From a checkpoint of a small transformer trained on Wikipedia.
Architecture: rotary positions, capped logits.
Training: a variant of Muon for these matrices, 875M tokens.
Each number is 500 + 50 x the weight over its row's rms, rounded and kept within 0 to 999. Layers, rows and columns count from 0. Numbers have three digits each. The size before them is the row's rms in percent of the matrix's.

# layer 3 attention query, 256x256, rms 0.125, rows 0-50, columns 128-255
067:473605503485515389418544530574531536445514434458461458455546502476458499527439478514483506474440486545369458475543479617500535508470566526537476412568463527525545509574485431533529540471477524516532573566584430491451528544535509578580438523566606514480464519505537533608434548446560420545562461432476484501501527517386429472423545523509632490393449458598564519517484483565496449570451
096:563496534550458497437474520564424622566475535452537582534499531496509443567542552496410523527433410538475514537485514526454478619501541465551502366472451477636528557511406466518413524425486589403474515548628484568394450486500465572527520512527556529540513548510527488508453542493502520586524515486484546468540512494429526558522449474523544464559514447466588573490491466545580530531385
097:509458480496520496523529493599531464506432539461477457516525512528453527448462596551459506450471537431346449456470494499565544479486530494463489410517488556424564483517489501492446532480488492504545620588546465499487471462517527534480472444563482473459527405444484493605535514354540436443437469406503416505467529466493532481428482549519534463366507503556521472417492454487544496505506
097:461459464542438498583516506623559514454521481541533498485461502521478509531488483445533510537496543448511544458503499558563515457584475492474596495456549532399495403485552541499490517507488510550464537390415444560551476529409526510489490480433438513546488495574523455518578492536484514441499537517516430468431434467591523615409475440537554416482518586606525460452474450411459526423581
104:560550522432501506476464576476564427469465507548523488524450534582522461502522386462498487442472395509554469579504488524457537522553518479499494557547462620497395560490481581543583414475450529560494581422582495538515462605461495528431459507446539431527528508474524386519501494482511438503491512481484521578467376369511417549385514533559480551522511548545484563492556424439488474394457
102:489406503516558550480487516483594439558471419491473505393506458509580474480510547453537581560623486483515513517548466528561490570492496517538507386463521547442633499491440423471424536512510478580491524536550466568433456590473520527516477460547466433519512602519477503417390515465450512477500575401466468518512420515570542432446518436484461559453423587510489449481558494419507563525414
110:466472439492405499491426537456570485489454548424447615549471463521543435435473475548469557566526495487523506532481556563502580487602472552487467359517478503500383500409547505549605443489541472499452490492466526464575429523570515571478485551519573429521523530502491527428555462492519580530506508430477535537579513429498399456518466434403489489396479540472540428419560524543448479423563
099:477482496502464638507419468523557558548544506534530476593512527517563579469593502471562507452427445513493464442497529587527444512589556509559487526519554517581508559468490502488531505449484457395567470535530593610455528547519527414501555541515491509578520511536497557548480471560495521436475473444513427523495538566503414462484498465461414550544553530566404494492491543595533547451567
098:494467538578518492440422522406476586506485553427429555477572520600548533494515481426465489504520485588521537529420433478471447555549478481446384486520520524525511500549457463494471461430489570426515475503443509459409465509498419479445511491566445525514567412466551537506483486409462480444533540495492519455503405514484526541470441476481380495547513594492547490452464424503471485459327
100:503459535546491540483413462491571494499393508462373434466520522508497347514546473499486581575468555516543466578485372431488474608505551587555572554431602516501472443504616524539487501500554504533465502587466515629494555444455489645481432540493534436545531503494507533547460486425539539504438593468485488576497483567507491575507404471440464441470432500496509525515502396408529533509524
104:428400495562450529417479463495536547493505482408475573522487541563465427417610539441414552551529490456475486436458433432506461559482467543531465570546622456407474487493549562527571549528555529523453488581529544568477429511559549554498611474463438425551525544464549551504521560517546618501564499459476438443541405472502518553445449501524469473506532486554516559474423512474516475424512
107:483542495499549404585456478467443497393475558430472572489485525522542522441506562547399520551468491482585496455423515512489596541512364539509536504500578437547442552522510500516500446523527512508527516559488564534550465489482448542512504531497478543568533506561485492479457435486459485454391414485535484444505365402480487423458524513550433533479582618501553491432396502541510368513492
105:454515559426487443544547586480580472580569526572544407480442570459516447476498481499452505503533482439586483431515511521506496545488524460555462453463487527470513508538492525546481494435556517444401416528499460454517411565529534512430447488527633403417444422525498553519498486538424554498455553468491444456438620433497485547505555570422500532472456475474502502532520471493497504463479
106:564418440549419466560390464518484540539565493464435602454520485551541437526472467476539467546511617512413410484573499531514539456485468409491498500457455421494398438563489502511484406519586565577574528526518504495525453455499561526482460540477500525472420414534445492545542568518547448556521406568496437503409456438523396519518581517435403488479625507412442487567549392494403459496483
106:420451481528489468509481603558511496428512483542517520550417540500532563469475485524567486565447589434528470482477441560489557419505505484559547530527426527543467438474487520545495490496471509484507563510427453532481471455552489505489580537446473520489477644545507582502559492618403493507521531568505453496482596540460515444598502453508461382525459550545613478457516615503480490563463
111:460498460554477463436457565559504523470460512515538576549493490484481460482472501523601490588578491482490381502524553472440527451491529595457524479501427545476513486560426371453404471501472524492533495486485506585506487555554544545522567530522450467474466473505469471572389557508488420489495548426512452426543419507556584513528455475430505531497474487511571503519540528579499558558501
101:638538486508533445383439481551497550480412502541526473625518581502505524536501433520464527479503458546564465574446414523619551534503471479564458449504476501425588595567487610551489473540503452456530543503567456477447532582545566460517434476486551473515488520507525567522480522430475410470505461486506499471522561457489548479516496507556561510371435510543448593556538415438503506502423
109:507487566461465453558508380478579488547507428494594527469484537440428537539489547570449497428558464360506437487500503463549466601399513444547459545484522496475407501530497488466435478575544394543507404434482469396527486516520532581466457508467455460495582545412598516457448522489430414510485489605492483504483509523457424518490585508482495525496452525542546527467503484437588644434492
099:547558574507607567567534505500549373517393514457442503477517483501523478601500555534532545354474515495518532429565580462496538507479431469460510531493482517463461390489518500402513449474463582524513591492457443621470487494525464392471445511550493546448496420500500421570438545499409460476572424536441474499511545519488483448502480426514570561487555476451443528524445476418516569450471
103:503519579498533519573473460484503480518495560518487639453484547557475494535494502480508474508536486430527416399479552475519553499440505483418499535498488457462559509524527452567557490547463488522476447456491568437518481503505557633592463547498554551466614421615543446565470437536517477548563453560559472543491467411590490558445534452561500587503451468512482422454541527560615468497527
104:517458566527487490481589430523515469524568549520466471557522478575459507491448553507641383462455550477483526529473479391459522424461523492494597461496532512476491407516509549455566472402424480583502478496587499479541459429502436527504471510504559574461524544544509535464450571592504492528544501497526560422418570541487544472553457467513579524451516598499500479551496484538526476554445
113:540447515469499552449530569485475451574431494467392546556586487480546604517519453563549467513481491484521500567516554570518427608471486512497489581451505473482505463614540515527525464528527494452484520467427482522528527498543449455504524482574522471501548394469373531504424438477531532554515596498559546403520425374522473476488474498465472540539524500454442500474481583446509493462611
095:440487437537442513415614454452508478487490550429533504496484525501464480491553470558493478412507512576400510530487445522548537431458509617526496524544512506486513469545631478349610500510411632539518463506501510502571479504534500476524474394489544391515479564408589484471556572512523528469547569486567481549539533510486545456499387533483545516477501501348579481524494464513497510457548
112:564484532584451477491549418484437413517442520520516521483547503540449419453527577497521515563537471515662532460505519467656542513571525615515511482507494556481404506522522439523474458560500470484556464536557482532410450459543451410528558534384560484509596544553466487484403513495489466544553493497461502482549519467442503524464454540520518498452526550469533546508447506471428501444443
106:531506463504407458484543530453460488456507551460497466542472532591535463508466570467460507512457449507454543428576586524484572498370477568477461502512526426499583518565485518535433503465440507505462352520412444436450465598557524454434528482407513518444570463489538595535469506442503461468534464511645570535556500479403444513605539457552497510484460455634582452540435461498540481550478
102:565565563488524446452449581508582558430488447407557566556507548444444531520583448563530495487431508482440462570542518524565455542478486494582550547467476429503573501548496457522529515515545479493489470427531588542518491511524504503486588622518496521521477598520442468476486550483556472473517515472463482538496520492368521592566468551444535487557486381435500472507518352472474524575370
098:452508460398467572553497497498562501509566532538469466527402453485520612535524565455493468497463456535483597615539478502499499509475515527507464453479498500447516519547546612532510423512505453399589536564414529539442505481460464434552485512417372421510517593463531459498516476447584540603564441583467569565468513552439479535600523547482568490425495569457488502541538504469444495475522
108:446424502490429487437482459500460507504538486545446397437535542529436549509513479433578529442492449532495547528533462539505500569394458381455545530575523533510456436416572468600477551482442566529427401486444496467517545566478538354537493479491446546555449479476406497541504567524541561443479566467508465444438443548481535504514511437398462494535518499537443473477490530506482542557445
112:398479530488540470453583528499546564512452504450488426453546517357475491495460549520368464493430515542455557448452508519514521452540524476559501451512500591483468527431593562558402566487434497437389496537557489527541487473451473476541417518534458478523520499459607410480468528481564442472454490552612428444534480569478501531513503456572460440500417463457472508462588570395522457438424
118:536547474428452531451452492542562525566428502518442556522509530536585531516502435494449502380455421509444534475540489582516525464460558400502465481506549519544591504563438509515400549513472573514584460484544539506560482566489432512477550498482543580480486482554498557563475535636456447577517457578587467566458386498543523434489491511540519496484480526486518504430520482527500506460486
102:508542437473528541487427459449429445573509568439508416540451592502536482517500496548396508482434554509507452477441527499540482446502533436452603460465445597526519438497537490512458478546481524448445479564495490495645537490476452373613541469433563467463556511448564543519578527538512518597508537438493442486476487468500558462538500478493557484471517442486453529464507546538476417530529
097:587555483564456538562456562525428557473513563531466497508486502443568491491511498428446492554425435482638485494448576511500523581523531531495488460525438485467497515521508444507416442493587444492531466499490565445536500413555502587542396550458496535551557546511529421483385494518570593523463517582579500484514551458410468482539556543528475500481413492419530506491542473476501497539484
057:505572494474385523469478533485461563467486495591548554511585475442501486498540472415517498449434401543558402503520594425429513477476533482507510555446369461511508539519504529568527567477463502459536497461587506504457459507455506503462413557488531558486448482469398455552482500454498536559550390507522482492509506442414471499409555498498565478531478525439529489569571450494509493482426
093:524450454500426543500519461455417508552561532464490516487517523534521535485598504406466466591567516493624503515518484447407428481522452575456482582528551466507485453524473502485478426543479503510570427492451534472456468453537555470527539528437509501502493617554532489473514478598455498504509517570399621508529438461569500467616529555490433570575498462455463490543496550508528472452559
097:503534450474538470477494507600558637509478476445559497523480583489385510524419507554513500473444531491506535377502536485526503450480540435533651395478506524438473502514583528421411584461547522461525530475560459494420554526521497512534418490503530506462521566484525576528499572485483492522500497507490439535488496557543621481492507537530501429524469547597564524494476477471471451523445
102:532501523575495451448460534521481480537523454512553397482503484501442450550440560524490417482505456533464571459397449450496511495499460497613569552523578502479516494524462569485477483498504482511503425512387460510552552467489502314525502430570467457497455515459525478445475611446520458539478513504535470590458586479603408329515496439477564467478487469461516460581554508535518502486480
097:540409487404525585503533485476454507560525471524516483491513448615506438371507547539450423469513476478479543438513502521491460433532515540494474566422562504470479593560441486558499540463579476559558458505450545468459562518531530379454599467495426440559418483410444547535545478520575499510428457417550453495497540522488517368447461513602437465417548458448448504505511434523520454519472
104:513518588469573399499479468525378540454475554502443562482572530538421599511518509543426468539549424469483549493501453584507471553453405538495501496520564467463558527500414413587506577435460535419569467641537538460574468516467484491433531412516502460530562452538509533442542482516481480521622465479498519563598541562444479506527488569559501543468375465517457652463471490465447473572488
103:564531514466536462483488435576541578391448546482484504601477532459546428453476511530426541535422477555542474504465529378483402481479565494563426510509429394570470498472481500538498541536548491412517468512469506530508503489546568508456520507471509447462468503458579561620546504480579564572496362504463498481520514339502500504513545488559509446406514542549514521527522485564594428576563
107:475501513471583480518523441552520543474439464502515522434524484514497452422428564545443456411448481599512488494469442433499501381538497557478556557532496493419507493549528547514530581422495426530395507456537425518529552449527550448516491515463542517492502480502476527420583603513538490505460439504564507493516514505537553540472494456448407455546540643433464446532447384462496465557454
098:437537476511520440495437490497448498493431460482450464518533435512523480440453469559488537536472487523535605527507523447475528370490483455515504588449493563462448432441532509399454583525546567521472487511486500471529429512436504554543442431497484491496452463498413489484400477477520446507482488510382481426497478586485502505532487467564444476449505496503587512510422440492502478591489
104:531539488549542509363479502522442501461485517506464561621509502576477460435489458460471541455487458409443418557456457494481510516427546381443539624510475418494518601555543387507565471531489512443464518535545541472596484520420467453455473523444485532522450511531464499418383490454514466543575584551546502495463574461513573483374494509526515471544475519497505462421414464425474491479489
103:473482553496508488556363417521388457503426502535479577534478533460524495498522517531639485502542575478552498449426529498446562484499558522470474558513483405420559481634576591458528498544526475507516477539389538411444492469496523506373604497503414467506464502463455536485487497471496555488458471547567554472483450400454601521467443542527533436497564505545501505594423438520552484557593
101:398445533508571491567569435513546505409396430473501432428552483537551421505559577400521482504501490477492476506458507468539522411473542420557516534499552418492470421511567588477498534469499397566591617434462494516462462527515558497462528540475438469410454488500601565525545613416491566508523533444455495434539580557529472468443499523536523495485585495491513495545602418472501617462565
099:446455534489590419510512535528515566479498547424391478438499387408464524441509544542458472565514527435539499448444545477566508468486464459519492552541397547592471470517565632423445483438541413546510560437445494482505512553505558559469473376532519459519544494467454457515474466487519544515553452415478511555502483463516535429527507485506568505356537518370577496509499507455511448486562
102:495530590513516521502567556518485528538466456466487452547519525481541510463484501478491471478464497455424540471460462483510503455518450575605465618521505531509539424471531480522547523502514481538583498511531509488431473549469456456585596532478519554500494576474606431462580441522507589397453476456555471555476512488447413550465396483435448481450534622386463482415552433507522605521532
111:502442474467521516555421552490502529474383550485498467606476489522506362454452533512577420441515487529644454472479575464461460493435561510511574585497528513514495388565543469440467406547515540516480433511474531430577514465506518529544412482530539516481541468510569464489439508390495467553557496453470513474528461473469483466545464585557399409514462402457502624553495478541461449495479
109:580448463573491516528469574511464572590509430486459467400510468561466517511467443503457478476526620452538479530575508496449494502405594435465509473515473440530432529494494549466486551454509557513467516544528518461530416460419479461419543428509490491514485442588560567479514516514533482450442528543566518568418531497486421545452556503444429511587501458491505491494468511383439429528463
108:558489482484440591579472515497446570517530523452477470469498557545521630497533514526566471535495535499664512593499498501491428550518443435464469477513478516556466490472479487486467468502401516499484508458502423411623531548519484511485493555490452546463570449528538544475567436498507493518501446455359516640480586401446472545501586432495578595526476562521530528435462525519597422533531
111:478485493464442544493541543510504556631481503557568563523633485487638533466573592431500446435439448476334499550562585481491557502497484574489495481425409408494518486484490453460503534515544519442497482497526451545464445432538498577535490536542532612492583486424484376516548520513519482498537466486490532451483554548494530516519488505507443437434501463561524542494451536385501595508544
110:519509553541583442459546526535482427452481547590570519522568505507433509481453618587540525482513585501416445449418469469545489561469496560459519542491431446498457451446538459465371433539614529533474521445483510572543484515411558488446438466516444521474553459453498434516396495534515465477535491482434593551415562464569584515478546424509556475492473427390495371457602507475523433572531